Part of a small language model's weights: RMSNorm before each block, rotary positions.
Each number is 500 + 25 x the weight over its row's rms, rounded and kept within 0 to 999. Layers, rows and columns count from 0. Numbers have three digits each. The size before them is the row's rms in percent of the matrix's.

# layer 3 attention key, 256x256, rms 0.109, rows 69-96, columns 0-255
114:508531482493495448486533479442496502467495479499535490508486475480515509508543466538502538474537519498476489476515534525439483501495478513541527516523563516519512550489511479549558530550499522490515498525521531484480489496497514512461487462481503490511507552505480510566497501481464547484519513515492473472495518491495560461522485493477491515573475483496477513484530527514491486518521510521500528565480492476502474450485487461517519476497503490481483535509498486490496463497463489457518514494467528532493485473466522538512512473480521453515455478488505525467525466500505497493518483531488484489511483454536515460500497493460528496533482489519515486515516491489497511525537469469525503497506498476509471478494512514537518486529485493438521509545517499534481521509523512
088:517465504495541521492493560495487485445482451464505541510466463466498504489499482495506542495484554540541490486514518479485536536503477547490498494520474494504510492467471498492519474509527467459521492477472491503508486476508486457493531477493461493511467482502479474494483506515519546490490511507484526493495467474520509542513479517511491517495468514543500457452542479521470500479550523478512516499497518467496534513453543490540493503457480469511492503548500493487470541475502487482488525511505451516461471531479479491522492566503529507499503479505523490516510513464516508486473503483477481457516464502473508532512486502530537494486506474452521494452508546516519498494498472509479508485489482455509535509505553482500498524443496487504498496523505524443501435516489435
109:461546513507536528504557519455512511473498523527500482475499486510450480465532494532484503507485508476485537502536465542509496523491529488497547467519495493489520506480471514462486561505499497496485494512486509517483486542532474465477426513460501481517500481473488521489507484517461524497484449537498451544545518499531511509448546515538540534504502502507489512523502494480513555502471523513468502487509483489532487494523489508502490499525476495526459478513486505462496501506539481503502494509524508482508515492498547456457498546511515525518487482526521460538491488487488524470496481489487505502507484479489480515494480519542503506527505482538552497543542487481465522510434529483505488454491479449478467518483437544469466480483521538460513501498504483521507500502498520
103:516445497509515522490517427489466500487519423480482487480495505461514501493467470513530487512478526503489418500504489504468478505503520513506470496504474464573482498522510510485560519523495467472512446480498473508474484518488457478515531508516533511516479514489544530448530504510445512511451477505484533531479507476533523454442525491541479515508496511496531511492487478493493502486548513501485513507510531520488499486481479559479480486497497521482482492486553492519452510501488513494490488458472519524484455515499456509507503499484516508467489518505493485541516522502485545490502483455497474526477451466513497513465489494547494507478538491497480455513475525506491471480536515511513540516551512469472490500449465514473479492482502537515528499523524488495496494503488505
104:472525547501502536498539495464518508504495482507501504507491488491558483545502456544474481521494462527482506549503461517488455485498481498491572554494496469527500527503481495500425512499482534514528534519548487479456482545520519490502514438493475532503518468488478507508513517482518490495500455498509497463436489524481501506514531476571500502507483505487506477492481444500481523472512465497525492506546543521456532524520484491502478473496490517472530491507471469506526522439502499506491534490491493466484517547519534492510508442512501491467522520507489492506497539514507485533536539489462497477552512472493482490507501509525496505487506494471503509495520540508500516469522465494505486485508519510486529555511534503497514441501532489505543461532495519486509513524497480
107:502529506505493488493507459465524492482423480482502483558519505491537510492506531500500474467487496531505517498481449543462516505426505521519511447474524452446490433478522501485501534416490503507520517525526495484475477499481482516501478454508478494474513515546519494485481497469507476496501440515562487525519515511565545474489519506510473525478522481504514527512481518504484501506515528478525540486500491520494483497541488507534513444514522503487490495510527494516540473478495501449514516502499499509497440499518524492507488507493482490480498492527484476488520470506512511499460550494493495524471489506482471487493487535521498506527541542477496493461557512493503482525450497522457499485512464472507439508506499506507476523479469467487515465476508494468468506515492505
103:527510499492524484490486505535508471492502451468500514494533509486553475514485485530471491523514530505565482490456489498517518493500494505499518528465509506497475529473538516457532495507468482463503525494486498509507483456466510482521492488503464531501496503499515482482480505497455559486487537509492470494526472539487488462472499518529525518530438518487509460486506491506484502488503475459522551546507504494504502500528517469478479503483463511482485463472519499490524515488503513460496473456469462460476511530511532525410480517568504473460513496513499505516522553488515516506495511536549509490499489542509477516522470511568494477512469451497529441517496512501514518547459494481557493507478532499515465511459502474512510480538539484512468511490505472483493517482495502
107:437525470510492547488506479482524478541476483493486485492521471544509522465532461512518509492546477521520491516494496509505492488516488551510470489432511486494501508529503492485533477521486475484480515507479531499514472506487545482499447476476507501496516516509539513511461517472435534503491477520491488507497533503532503494511506483473502530497510470528513492490519510491516487523478497482531514531488503475514473520480516520519495564497503522527497530508482519460461517521479483516454503522460466468485531493499527502479528484483501535536495517487502484543456559471522528491566502470492524461480466515533489483493538494495518526455541509474506540504551489494499507509471451443514500525481502535486452492551481497547494492520484447522483540500502479532523474458512465
103:488535477513464481497499523497495455479515517448459491479486508525531517508499513506504498528543500505520515497499491517502514483526485490508519516503431459460486520502513491479479500497490515529496503488559478509451472468510481515486462459527531512516524482492533516546500544463507541530529515484508504475474502496549514504517528485508481456488491471529514490481472481493533502507536456495455480524508470456481486480527495519514488508552473494520538459476509469533508538484515463527536516475487489505497536473495527508515483490483538476483527455502506536530526519519509541486476513475494476460535543527462527524456497478500481520479518481504512501546494490505549505488493510475540530464518511515470474448520461515459519483491520476484538474533480454535500534505433481
105:497498472508485497480485520486489485516457485466515486529497504508474473515478513527506460492483483490463510502497508494496514548495503477480548516475467439536508504546490515522480467483502512515565541446492524482545505509446502508507492500486546500526511522444485501495515485459539461470451549517456510497535462512491496497478503473503511496521465529484508470536492505492538496482486483483510487529548531500508484492557501441525470485526486515515554520487541444505500489509485471475472513472515485495483490533501478550507531480497503456505484493488498526505521503469518490535478502512482484488489518462505507503515513507469505436492457517517483475501529515494491468483506506456547480519481495489476513531526508470478503436495505542519516514499529542568531495539488476
112:500491483495512458500461484502529517477506514505484536482552515466518521472538483498489471523564504438480513516514508494564524487506459477536504505531520496447551468529477481483503499473537499505487483471496518529510469476515539483468510550491474513470531534499490531475498514465518547512473501476472494544485535457513480470504499489483529513514500477482496502501524495436535498522488481484499519521490509462482529489506524494495527519523495453475537523465563541516522472549512520468465480488489529496522517498501509505524510505482509453499461496521487498495498531510538497495493474432495525509501437568541560486498497567488479515528511484504526473515507478536502500492512530521503517482511540521465501505496503524501473474498493475492516534506497517490510492512485519
108:462468510466537494489508493492511522532487464492504467502434471558527504503468489472478486502481565524484449534522509461462504486472507547486529498501485504475461552523521482523489541524490521523525475500507484489443510501440539502542444447506510512498519481486495514510526492490490500562513488491501509531488488498512548481511511507521523499443476476483486517524513491523528478447440478501482495497466466449530521503535508518489546453498461518499488527468491503484499555497544500515517480480503531464491477507536500529454492528472532554512514509497534501526508518488515497520541515490513526470496494500526497496480472491496486492497503521534494507497515499478475470514515523481481490485516466474532464497478492507479484501479480485456518478534509520474478538495507466
114:547538507545498494495545442473501524483505516495532482464505550503534492500526509462514496490540528447490519500517495508504485507494463492494488509500543525501456481529515493473493493473525498503500528492482534509514532515538512479503449501520514498481490498445519516483491488531518481531463490534469514474436504468470508472499492496513478485491547489494488507499470529494515467499542493552550484474509535507483522533512496494489501534539514493495506512471441535500553462514486518490478516537504519496502456518536453468535525512514507520505501484507481452511505522513489478470563491476516532504482488475503494479491489520513526486449515498508550499495549519475508521576493476490478438518490486501486479506482510479513484449473502519498553524523522480530463490532502539
112:514449553502485475498537508498540507506477457508464501497520515467532489496459473521471508506487451508484490485484526526509522467469515457500542501498505500524520522425466489493507514489512545500499480480489482554526463495473483496543555494495499519488476517485538553511491511486500475471533521497497482487491564512522533476482502501499519507487460492445472509528519493518529507509483508525497437506506533522548510539500467476513471538498516529543471498513512567493488486482477492473459504512470473492496506488537532509529518481507498493565495510474497509491526538499515522552479495511436511471482501527511530531505479477491458545488497537549505498525481511470529471508538460471491476480509529473477465471515511503471494497504531504497520491498527525504521480496494527
110:464501493502507522465513479531540498422522491490457482489510534481528500544481536501522480537473480516493463459520481508500501465517534485524484527467486460534498427491518498549493483511523519467514484516543519520482465513498501473422506515462522498515481508495486471516519479499509557550486532529495462516509498491491509481490519470506486521480475519525471516451480491537497516529508528466513507477547517509510569504514470474520482532497516541452496468499518543492491454479472465516460473491511529478501506471477500498497495483491486530496508502491498502489507497449487480522497513513550479559496444509467503492505469535505476514504487541490503508523506517472514498526476504486454494532498510509522516481528491488448504505468467481508516491497525531513514516498433507
108:518484495532470465508504497504508494520504491524544488480497541527498483507522531459486497529527465509560453503460519482499466504483539512475518467507539453487485489508484513538486505537458497470474489481568486535449471522504496443472507519534495534502509439518516494516455494465441485518515434494510492503480525511483458493508504497474503503503508482472514481514542500477484496481519487494509508486504520514498415522500496508474480512522541495491489480472547464491484528511515484468483493506496490554501475539530511500493560476489491467488503521450500528481544532493497507483490492470525534491479468561511500465520519482494530473477524492502497464511535521490488447478495482478482509525500455539473488500485467495513508520520512481467480523517498543507527519536486504
105:549516486453542546498506512514490560527531487457541518520487504509545484490533514534482493510515493480513478463498471495479490501542512473477494481519505516478473531497467493507555510516480470501469508516528480517506490499493502470497503496471538467521543468518516488422532491476510480511480477492517492524527466538496478502573516553515493456527480548489531517540526503484456520510505542498499515495497516497484537452531492514499471522558478508512480480521500524478506481531501485531487500483489519515485507489531507452572481537495534500483528532497524472511521509523512520507554528540499471496479500486513527443476495480491492507475518510522474522487495461473525483511521523496518523513497473444508494499559507508500469489517481526469527505484520481491524495548485469
109:461515494490499488494494487523512513517510505495525518545514534516479540536459510575564533523511483483539479494463455504458511512476509468522499525476485530513498474482516517489511485554506541495507469520477519546504508452518503553500562492484543493515501481483528496516475488493487484476517489496504505487517460499500493528534562509488493472486546514498529545474505516506513570512501545488510491532526475464480492527511543519464520486512499465518526531496463501478530518510473485461460501495478450487503498526507502542495471515521527499522484540469517458511491517477490521581532520506507492488524501519541470466485470511537494522514524494462516458528473510515536519490513493474540485514482515493512481497505482482499501493465475504485509515487469478496449527497462486
117:536488484520507496530466464501504508543474507488527509504449481437526469456522491534476466540469506506521532459492488470501542525477518466491524511522485518474468506511503510477495463516494478489513517430516488494481506466486495538518499508524469493528450494528498510492486524518483507505513476498502481509500477471464425520545533487483508532500509521489518485489513456491491483530532505511491473463513508439476491490495538489528484482486509485505457532494502513460495498502424504492543506507525517464538457421533503485521498473490483487501520488558510472476529516483501537556511513452488512497468474496477516513465564493469509499539502529541489516484503524501481515524500526507492487488505492510483524491474499526554498524510490476477490517508484487533533459480519470
107:496501486545489505514489546488494494487522475522489520512509517527585486529533516483505539534472496468517480520513510507489493518529494467502497533495478466493517501496511505524486496569495512540458498472494493499451458526528540516507505506518492507492500491547494489506470485494520525477508491518494456518499505507445514502493472489467521492498521483477472484483514526490477452467550477487501505508486517472439471454506497467492472488521501532537452548500509518539494488510536513498545460511535446444516553508515516507490534521490507455480469472509473493499485507460484510513505457499502530473501481458488488469448479522517448508515495483482447520525534522507503527509517525504555527512558507518498520503527476513498470447491489513511514501458496540491492461465512520
111:520490466486504464487512483504442497512516472496556496506513494558520507482510477486501475479462542509478500532470515508501549465525495503541490506506456495520490479502518558524481491486520516503543506529480494464530503514514523504509504496515493523478525488447502523504483474487523522476471491455521518518480487515536460486533477547431520493539508489462507509472501529520525456526510546502497548507484493502514514496466549524518492521534551500495515476487507501517497525505488511518476584481497481463493477481503511478506502553500474511498511458467459533447521535511501502508543508503494494516528473530497498508514516478557460552476453503500533478518526522507510447518506477562496520513545531498515522514494527498479560519469486510496486493502491505484506509514477525
109:526492509468508504509518484490466494499557485510459562478467551477492475506529472489476509512463516513550510478491514496489467480509520503461479511509465488526484489427536484498503530505461502468509496502481460489500503492497528465511481479544520472477507503503452488486486488473496490505509494479506480493469479508503469478506509483453533488492550524510479528492517488494500487491532515508485527514502536450448516456535488470450478461490441497510523473453510483524519508508477446543503482527485504495529481498487456512484500488498482459476567513489485534495507522498486490491508503527537506546500482527497435475488456460496455512511493520523525498543516490497496489500493453500459514498515490504504453518504445492473498504508529490530524507566542515454455489489489510
103:518522565499475482522497538505481471514474484487485524497464507494508501504416520484509504489482557504498499495512507449479500521519523519540517518472502519506499531535522518492498498463498501516506460512484517537490477482504489496445472483505499539509475469498461505501481524526491517465521498551490530463516438517444480506486478501553500529498481463552467482466510467526498520454494484462519465516517478514502550476512504507474498521485549456525560477522491494498470502547465452477511492503481480520511497506478493470517494508482474500506467492514471498512499480518507520494473497526531452557469500531504501482465477490493505471491513500531457536456493541514493518507513566527512503520507516509516478500521505493509503505514463476476550488558522493454496487490530465
109:497510515480445585467516511507514509490518472530506484509504493478493527482493461484515498496453486546517522511511477489487503500508500515524530494461486502454494488479476510511490459500498538542517496495494483494429466509458429500509514461530502542487483452543515498459452499479504557503483466509466535494497490514512506509491482479475558542511509479504521507515552529498487513510497509506535508477518508551513506511492492500427503488523479494485480517509496514477549487502540548499529527511469497499471492506489521502467484499505488498489490517518499510513483500540528470505506512540528529504465520502531491532505534483488460493513520570523500465532497496513539513475476529475468530492494519479507525485496531494507503478517458532486484526527465436482523524561518524
107:465499546484549498534481489515489504498503536464482486537520473546545469521510432522526490502482493520503464459489465519499502501494474487492539477498462498474538473449482499520470504512506472494512532550494508461465469503461498503502507514448511510522453555546479479488493528506468438507517490487489491476513474471532509513461568505466537524500471529460486477536521500516556500485499502493495509470507498497502537511511500506482476499522507520531471514503462504455477512507502506496499518529511480515477495503509496544512505492528467493486455515519492520482509519493512466521508491512477498546469499470484531470532527494471469490539485465522493502498500457567485521501473525474543504500547528542487488433495512484517476462518542466487481483508523494515514502463502483
104:531458521502489573453497497501543447474498458505579482465485526470487539504517494492501478493510540527497443514526536536516552511491510500529485519497483487490488553502521511519480516525479521500509488526532497515476436498511513532533514462556485489502482462478512489466482541520488488553515480501504476491500535449485498503494492485473478510489462534475474512524529484508505498498527502480521520526525485501512464465498491499495513486466509509463495470513468515492488493505495472506428538504481509478483531565495489499529534514508489503537424501479481488501469447512490490473515535507487482508512505488479513479524521527562513522545514482487482502499521494496495532482534508479482510498501492500499522506558487486496476486472540526540483505521513540470490501484530490
109:498533450530508502512494485461490492473542510459488482500467473493488505478488533503501529473516497493539520523528509514538533492512518521489484526521549510510496499521487495503482451520514519496464479503494472532498467525509564502511504478536472512476521525506447480489463477505530525481521499478433538495510496540470476495505536472450515519493516485478469504474540512490494553455507484475505480516537518415497474496467557519511485511489514487484527503487460526526498543457504508521494516503528472443538505484510489517503496528494505494499511491483527526530535500497515483476484482511446483476471486478561487470474523501521469532490552516512556446488538473529469532503507467508476481514527508496514464508487520501478484515505540510483467504517536472491495547523503503
098:500490517512490455476511520543477482535516463518500508499491521453478481463462488504496544493413499523547522440505497526514468499488541481490538503472495506527478488502486491484476472482453460500555507493475530486495506509477526482495472490500516499507469461463487479520449496514473528502538504547542481498496501500449514524493523464549537531512496506540491538506476435479484509497488554515541462504473473507501522481532526498498492452460509553525478523520525514464510517515526445457513466512470514506470454459498500480503513491530506467524533525546519468467491508478501516506487509495478508515493495491486455515531457498494494496523466523534517510520483512484519500510505455479512481470468504506514487526498486489482508518525516517464511525537509466475526484484497492
# layer 3 attention query, 256x256, rms 0.106, rows 70-96, columns 0-255
083:521548474480527518480509447438498499500498499509495527472521521508574540519525501461509505511537501477497492518501484520521492494479490463480474492507550468474481478489496493492458569466487482516478503508495498518482494477522549493525510456503514517448526527501504478480551507535505516530528554458498489471552527448547491547501478534489501521495494447493520517472452511518513518513468485503475535540549483515487518546473487447473509484515517495477472513517512503530508484531514516522483485502483533482526514511484516471499469501508504560485509533460480493477513488514467521481473517475490507485499508488499479520525566491488476505556501499498523526516496491476483469516560481465478455508508473495536523499497523466529465502509472481512486511494456497518514495493503498
108:491497481488467483522500459525503524494473493483491509466481491553545505501469508447479514487482480504509516486549503528517499539484484527526536470517500518504509524472480503488541494473501543500454521504527511521512503496487475535473471473564489508480510513533500518475499505499462530492466498499497510496514495495475480448555479487537490511520480482494507530470512481485494477482520559480518544531482477528482487543455508432481509511528518478477544510461554506493489534503510548519479479477501496535477573497521489492571511486516500512517467478515510497516505514492524490462492505487493533527507514478476485503516488530472458531484530507495447478476495493518480475473511428544502501512487485496504555531483516500526507508465480514486513532455482542483489441518479512
101:496522506480510497506538504502505497501482537517508500475492487491446505508452482495504465502492473566489530455471483506490508509533489558502503507477514499503488486491517519502465497460471522483476486508493510501504478530525490519518479485462487499479520537446466477499471480503500528489552500484455500484508496507507526485490496509476512523533497454429491480508497503503588547479495487584486451543541463473539493516533460485477506512522518461561457470499483516507491468495497509501511465497561531512542508483569511488500498440522510488474507511478507455499487504488495499553519473516504509489490531498525482538522485512503525501454497512497493502511510509493489489497540481521464506504465503478479505508484555488495498488486489502476485500505522444482498542512514441
103:503500531463512527468479460538523501481549496520471476521505518502478518526447501464541515516540540478524537499536511495507508463511509506493502550535488527514452490471494478505478461506531493502479504512505525523488498481500478562495461457478483502521482510494548462507534513498478507490506541532491547509563499489471495504522503480493521470476483565512500474511492513520457478507466483490480486491482500508564505516484466509523524482509513486512490479521483493454521492468473479533539529513512548509519464523489561446479490531512510525507542458445501545492497488461437526494475490526516486519482500544487472483477490477492526500481493489533484456494505499448483506507506523482485511492529524520517503531489513523492510482434458476480485533502518512492511513514490516
100:519514479547553461487520493468478532507503505512493466474472516534487476514520562533493496526501476516447468473547536495512509495570521523517514462452491474552473529486517497500529514522516516425498489512467513479505535502473452495495498544521503473498461485491479509474484498467473515462508508492497472510497481498464493503488524498501474515522527468522494500533515521531500557446478492513505469475481428518503486493514499472521497501518486486510458484483487483497467514499509545485451545520501510467539533488483470537473508435519538499494543523480550458502519525507471501512497477504495507491503517474513500544505524482522484530466503486465485492524520470518476476467528496480495487473467479541507501538497504508483485537520499518499528503501520456524497471491472475
103:465461543471458544477545462497517492488471487520495486530489456520468552488498481490522505467502544467493498483504502481473495485465533506519531516493475555483499450510509483496505493455541526507510515517531503522523481532512522510503546518450489472472504494479501531462510497487549483502488505534535500435509519517475521496510477482513492527462535509507456470445452505527517499504486506483511518473484523514475522504515483507466487511510489514544515466541460521505520452504546494512481472489514521494500517477494520527452520438475505490501509522489560481484535507544498513521489526480547542517554456473501492516498494468473452487498478500504489534524522531510533463478492471540485466521513487510520482484549514490517531502496488507512464509472522523484484473503523518
102:506503507548513514526475530508540487495482508496503498533524513502487473457529477511541519527476510519520520519510475487530490509500489476552499539525483506491471468503477478454484485492536497521514497506441541522499503520511488517473495533511508508541569499504488475462537496555452518549537540524491506557518490499515470549537504472465467499508537474544516501454552502463526493484544488485515476482487460541478465492544474514440491489515469575513478480512479505472529532485518528478492471485493474518502517509490547500510453490515498478508509500523497510480485493476487499546486502512458524538506504499502532496486521468492503485515509519466494503477509509489497515475503496456470460524526468472505511483493520425520527494470520512510515501492455524486514522527514505
104:499489572445500528517476471509538471517499477510473501514491470509468458483510472478485539506509489493487513529498474497510480485483540516515521476492452544501491518517499431512521509507531516475490517550511494498500464480495508524509474484498513490531510485450493528512514523505473470487510485521520501489525457480502445517476476519484522499485515498454504468558474497554507493545495525518496526416495487494476530469488503510501526519475530502491514531501472549435499480501477536463492510536532477524527507486522491557485505521529536523509476486495528542517518481516476470497489517487528509486480448478508495485494489517524523472541522471524503502516464507476488477501477530505521446509520528520530502507452498489524495526499475506482492530485474533484495479524446431
105:499434499489501528491491450560523504494515504516526529473488545468458507481513501528491512481500486493481474505492498510470513492524504519505446522502538518508491521505489519507487471497482490492506507529501525523473480450497446495535507451477465485537453537475512511442546515512480465554514496520507523529489511503506519495519534562494519459486539444488497471512482519487479513546538486458492541523488488489505482464504522520490503498504526507468478495538469509505526504493493540518475492480529474509478473487486498503479476478466515473543520537480506442548500525464486475467473530470475468475495475537463480496507494455482478519464502457482498522526515500501507465560514503506460543500496480483472450499505498503482540493507455496474478512533501516490545510501486523
079:504479504489497505500534513514517501512463477479518480513481459537512481492604519527516517501485507492518520500545477503522522509470521514508493442516463526520474500504472523463466512459472450488529464491496492503540476536496462497517501504488495488460508485508484494492457532524468512481474545463529482503501490526482518460488489523497467506492513515459480511475550484493485497489468482485480486474502531484509477493510484508505479489507534563507486484540527525506527489498469491484578530470538508490527520531527512522490537521446470502515484466524494472488494504448497444486510497549483492475476542503511470515499507495507486458557488553460511480509498502497504478479500495488541528493552525512490495485529498487486462446508515552503494539517514503512459518469476480
103:524524509498509496525501501499493527504467493465524504458503483513522500490518479518533425496462469535476511485535507509521508486530491485502489472484515520511466469518493478491462504531544483477541473498508462503495440501484478516558507517435483494472447525527470535515518543504484510472495509511489504457488486497464490486515461549487532473481500489509527532487501493510460501499529463517512478534512493458503478489518499482494483509484517477496520460515518499490440503454506473474511553561478496505529535541498533504489436477492466505528494439480445494504552501521517521489481511489488527508473520482470466516528491477515494515486482541488487523511467483494521449512474512533499481521487461526446513496526507496471521535463479518503521509512505527492491525528534452
105:490499504521515501476535514484487501519501480539517517483535488470443513485483475518537523534485497480458477467490490510473494504554484520485523479502474520500529481462469482456501483534489541428478462505505525480527482502459458525460458511492513463482519517497498452523470462481512526503502508477526492566467532548509496482484503479537488506473519516522496517525579515487508494536508518492513504490497472524476448456526505478502486515476509506513512519488494492488464482502477479510518505507503474516512516452511497449511475496468523486519520508521501507470471490508506563522465468474546490450536528511521522508505478542482487488475472478510462508511493497496520501479498506500496508487539528516519509491488462510472478496468497486481418480501434474539445510505516524
110:486539492501480541416473480548515478504543492503503471525501503508534509501483515451479483509479496514477520448454512478521510480541552521484475517509503531501466482515540480521512453486496511448469501503498508537553471525532475552538484500512515492502479500500519523527475509525491521499465515503519450497491480477477503482526529502543504483472486501530499453499497546477464511528501522494464467495495466523485526462487499517483529545486484518472477546526503507518492479531512502496517486492456477534518494485526518469549471510487450551481501524539488494487474484442518488454502516514508497502494541532478493475493499495498518459506495468549533518514457521492512545519512458471482502490485500522496539527530527459530492474470476535499519494506535489510490513481484524
105:471534483499520495512481564493521494510548476482470537466514475520510509536552537544490528505528490505511468476494500492472549497505509512516498505545537501549528488494508501500527472475460504475486509485481529450516513486487465515538518483526473459478512493484488507444510492499526494453494533485466498497511511497475487516540469505473487498501486463471530487463524515488522467493470484494480523516492453538501515500472501482483444484523542537542471505507496561529508475518495526506579553529519513476510477536530470526509562492522477469460514463490531521489501523472481486533493515492535531462488497489489512502459477523503466510522512452503538481519470515510513519490504486482498525518504505473514509496525496492503500504484499516485490455527527472466421501507511506
111:491506478514483465521503509521515525516477545517503512516498489489491499473497434495512494493487498514493547508512536455505534458525521525531502496517490491528489465503476464455479457467430516478526492516517494557492503511466498504524516512517499499476519485489531408479521517497507461495512494496482488514507508437515471500462569459472460501529501530461536465503494504521534560480512484521490509482491517465491468484549510513494522493487513493520514470507473469486504498536510518488505509495542510539521492538498504517555489515453486449514502515502514476490506498468496477496481461501477504535485500520506516539483512500504468487545449503467558504547498512534501521530471515503544477495497535475531503503482489464466500473496475570501520504520513491482493478462498507
103:475495514477538487536465475508500513485480523480485470496521484479505518502486517508514511519488470492534494507530492538497490534507528482517518530472500543494499471471568520512479510526468480496529500514508478479496469497487441496543503486547490480528516490536496513487487566494495522519545519518525490492463519450478478433489516508458544494489488531474514540456491496473520534499481495548504469485520525474469475484538500555479485461488511455524462489491508457482474495492505506506470497522502501525489511487512536525504466512471485557503498478523474483535504493488537495541465498497493517481491452526515503542476528499481472515550532466528538491520511498550461524459513463534485471496538450506478530523493465502500498504449468531453491482514492472489508485490472484
109:523422507515473504525495513446503495522488488505511502549469506535478515483496534481512492492486533524482468456525498465515533482500502509484490488503541526525528484498520469492491494551559498515500501507518511459461513579474452507532470536544463495461518502496435512525492546485531525476486507508497517503534498463463536509523445486476498461473486516547489488539495512503512483495458544522495542481512501526469479467520518514497484536535542525524532497507459488514527544493479510528458429509459480493468501489552497510487490483448493525512494499471506512541495487507482493504516503491481484486465482517521481493477502499547509491477493485525489540508488502519549521491496510519498517520499501550513515488507486528509504498475456493506491489521495542475509459519497498
112:499524493486478557477494501513517501516474502501519495502463499488517452497512517551482451503521480487482477495511465517500492504511486503474526526504498481518509494498485525503459539543500455478491496485473476496509497538538545557483507543548492508494510482488513518499455497491493510501547510466485506491500524479555500513452506488516551502548505542523512489511512531462527494506472480483530556488494509476547519502517503528500537492521530422515531443508518529545486557517501494515484458525519461505516470503477462507488544486489468527498483492549539520486501536446519456487488513495517556449534484485530552499499494514485498514507477490495509543515517475467464513497500490483490481487533479519491434528529537480505511493486478510478524507461509482501507464504510513
104:484484525476462454473508497464476491483490502507500508439493514499483483480471475473502517499488520553528494545522518493486514512451535466532509470495495506513449506509491502493475435523497506494505492487437528507481524473511498558464473517472525502496526452492515530502510511440488461505520487495487510492469535513459511452536507491507488466448502535538494501462500504489491509497487519509500480486432530499512509541518507512507493476508502488511501491526506493443508506443488473539495547471498533505555526503523502490462507504535501506523504514515465521507506557501565496454490492469470473485481473492487502539517489509521475503494485508529486499501498450485465492488443507491480519494480501470539510516489483464505572474481485506488496502487483534485467466549467500
110:496492538543500519515500512445480467510507470526480478496468505454532462509486496542485497506529488467544499525488492480478460526527508496502509489505548509495516525509479475488517498509482492512543499478467509501467494434480460502502503521534478536526471495502516529541499482477507501496493549474493473483541473500543525464498514501525491518468506504530493443550446502503497516509530511506481512506522505446513488491504529529494490467502526525481479548500501518528528466486503518471498488497478477507519496529490513473498514506467497491540505470530453486519501540492428541575483456495475483475464528510504515490493463494513513505519518499473538540522469492508505455492525507498475490502495524433523487479505505475504482496537506494577481529504537497466454534465517519
113:468517499504518502500493511466534475482445457508505521493502493509528525471511498503515516547487497481507538521519431494483505518478515453499522483550502526497524525493481491465483497497514500489455499495508461587575507500469464515546533472510477491475490562496513525501481508484551505498479494512503460504520524490487508513481500496501493511500477514500557528446532492462493496491502489498496498453486551482465474529497565465532504535501521477503490472481478501510509447516500484492490530488474505452516512512500485550485524510510513447512520551490494504462524470506521469483471468518495522511511505459512490495534495526472521513552531479491483546486526497481511530493514462497474547482494543480530521524496475527479486480430502486510523522483500504486521520490476497
105:513487520498511435498497516489465535494505491506521502482493478486493467505515494479473495475536477483502499475506470486475544478517496511515474484490518493492484491541546505540489513494507538461510518507423516490515510503513524479547565549490532514520527477513520529504504514484538470489495505479485483514471511513506538517484524524471504531471499494464495499474514523462460463505505508493495504490536514502520499516492516507485498539548508499531517533484488486473488524442512520480480526510535479533498476495518488513513519530477477511452455492482514541468535469531534512490484546500500536476546535512484547538512550499515497479532517492503495527523495584473497534482450461508496524529519538517478496445509498557514499564518487487488479510480464491491460486510528543
108:470515505522438495537474519498497511510555515485484490522451517521499509468544517505501520468522514444502526488527541463533519482528513514525515515496488532502529495473478509507474501475508490501529449464492501470517507503459493477490490544525471501519518532471508453511536517487469510454520486449508503500509518491487506453560492481524523498494545508519480496534480529505481483513450479494492496515537526458469538513515489544530494469483475544526518504506490472488450501506529453495542509535487500538489510505495467469514548508512531520491464491509480483518514493537539490478496498488485507503490544516490505533472488531488484500526530499528501459502577504507489476501521504501458441532492499516516536449487461494503478453511473442481499490514487503474531477499464480
110:521500518518466496474486509529512482524470490511549530508454523517499477504457537507501512524534500542506472480508529522536507488492499496457500540510461535517490493512503515519510480501548504478504493480519482543473493517492510485496512507464516466512496523455506510514500510517496516532485562534480535510475495485488511508537456470455548466523486534528488503467530490476495487524513437476528529491487497456491506478439457552459504431456506516524505469464505506478505509488509481499510497508461533509465489521527517506497492487546487497524488534566521529482489537505497521508494463504468459512509515522495503482494472498499545476499532501528524519490496488516447526505517507523504498521466469499478457528568517485479495518538528526528541490536529478498497461475465529
108:499546514490473501507526509449506465502526538459462491497503518523495501521493528526495529526493471465455498513424505481513503484480500509470484501474511501494485502485516499480482456504460501500513524517489483524474501558460525545512547475472463498532523554511474458528511537454518437485550507479497526499432510491535491529475494493505506526454514435505514504477524531498524519550501512510476479500493427461480531533528521503483501487452467485528515509480511477504516493500508477528516483488478553536530512520503479516507466527501487486465491518450514511469486499484538548495470456492513472461487506466475490488524486521499463504509524474459458475512518509479546527500489529509471468510483519498503493515495526503510507503521484511542493521503511484501496476519521475
107:494496540503496498590475519493499508484556445484496497569489528495471476477518484491508503510467456488474476524537460507447511480494474459539483491492500483549488479490488483533431453506534464518508490552494579489505561481473484545497524546503469507502478510483555535492472492494521552490500491478521490520506514493503483524521490473485482513515459490529481463517498477529509528501492511502494496474487519468477509543535519510525498464503496499524524495488537497484495482509488494492485509528483447485469493508503497469483461490486479490501476506485507548484477454495507518481459503520476514510484503488490514520515510494523497499512494519501474512520468491450485473508499521494500499483549496495590501501544514512523481524530515488510512461528472498533472487469509509
117:462477489460482477481501507484495535497475499469487461508516475536468471475474502497497504484517447504486478480508464465533520513493546509472479534483475523508502497478539516501481539555482513502505505489515487474502507518511483484462556547503494470487524491494528539502494512520482475503500447492547463544483494499503498497484500453495526517485519525490481484505505480549502517516472460497498557483499495483493475492481499506508521488448508502551531512483493501480520463485492459475550503486529430506486455483524497488469489484498535502498521483541517513495473510494502569485500459486489470504505505525495521477490478481592538501453484527526491506542520468510526476443474511524504469514504526534517485551506514474533512494504523508478515436487527480488474494503518446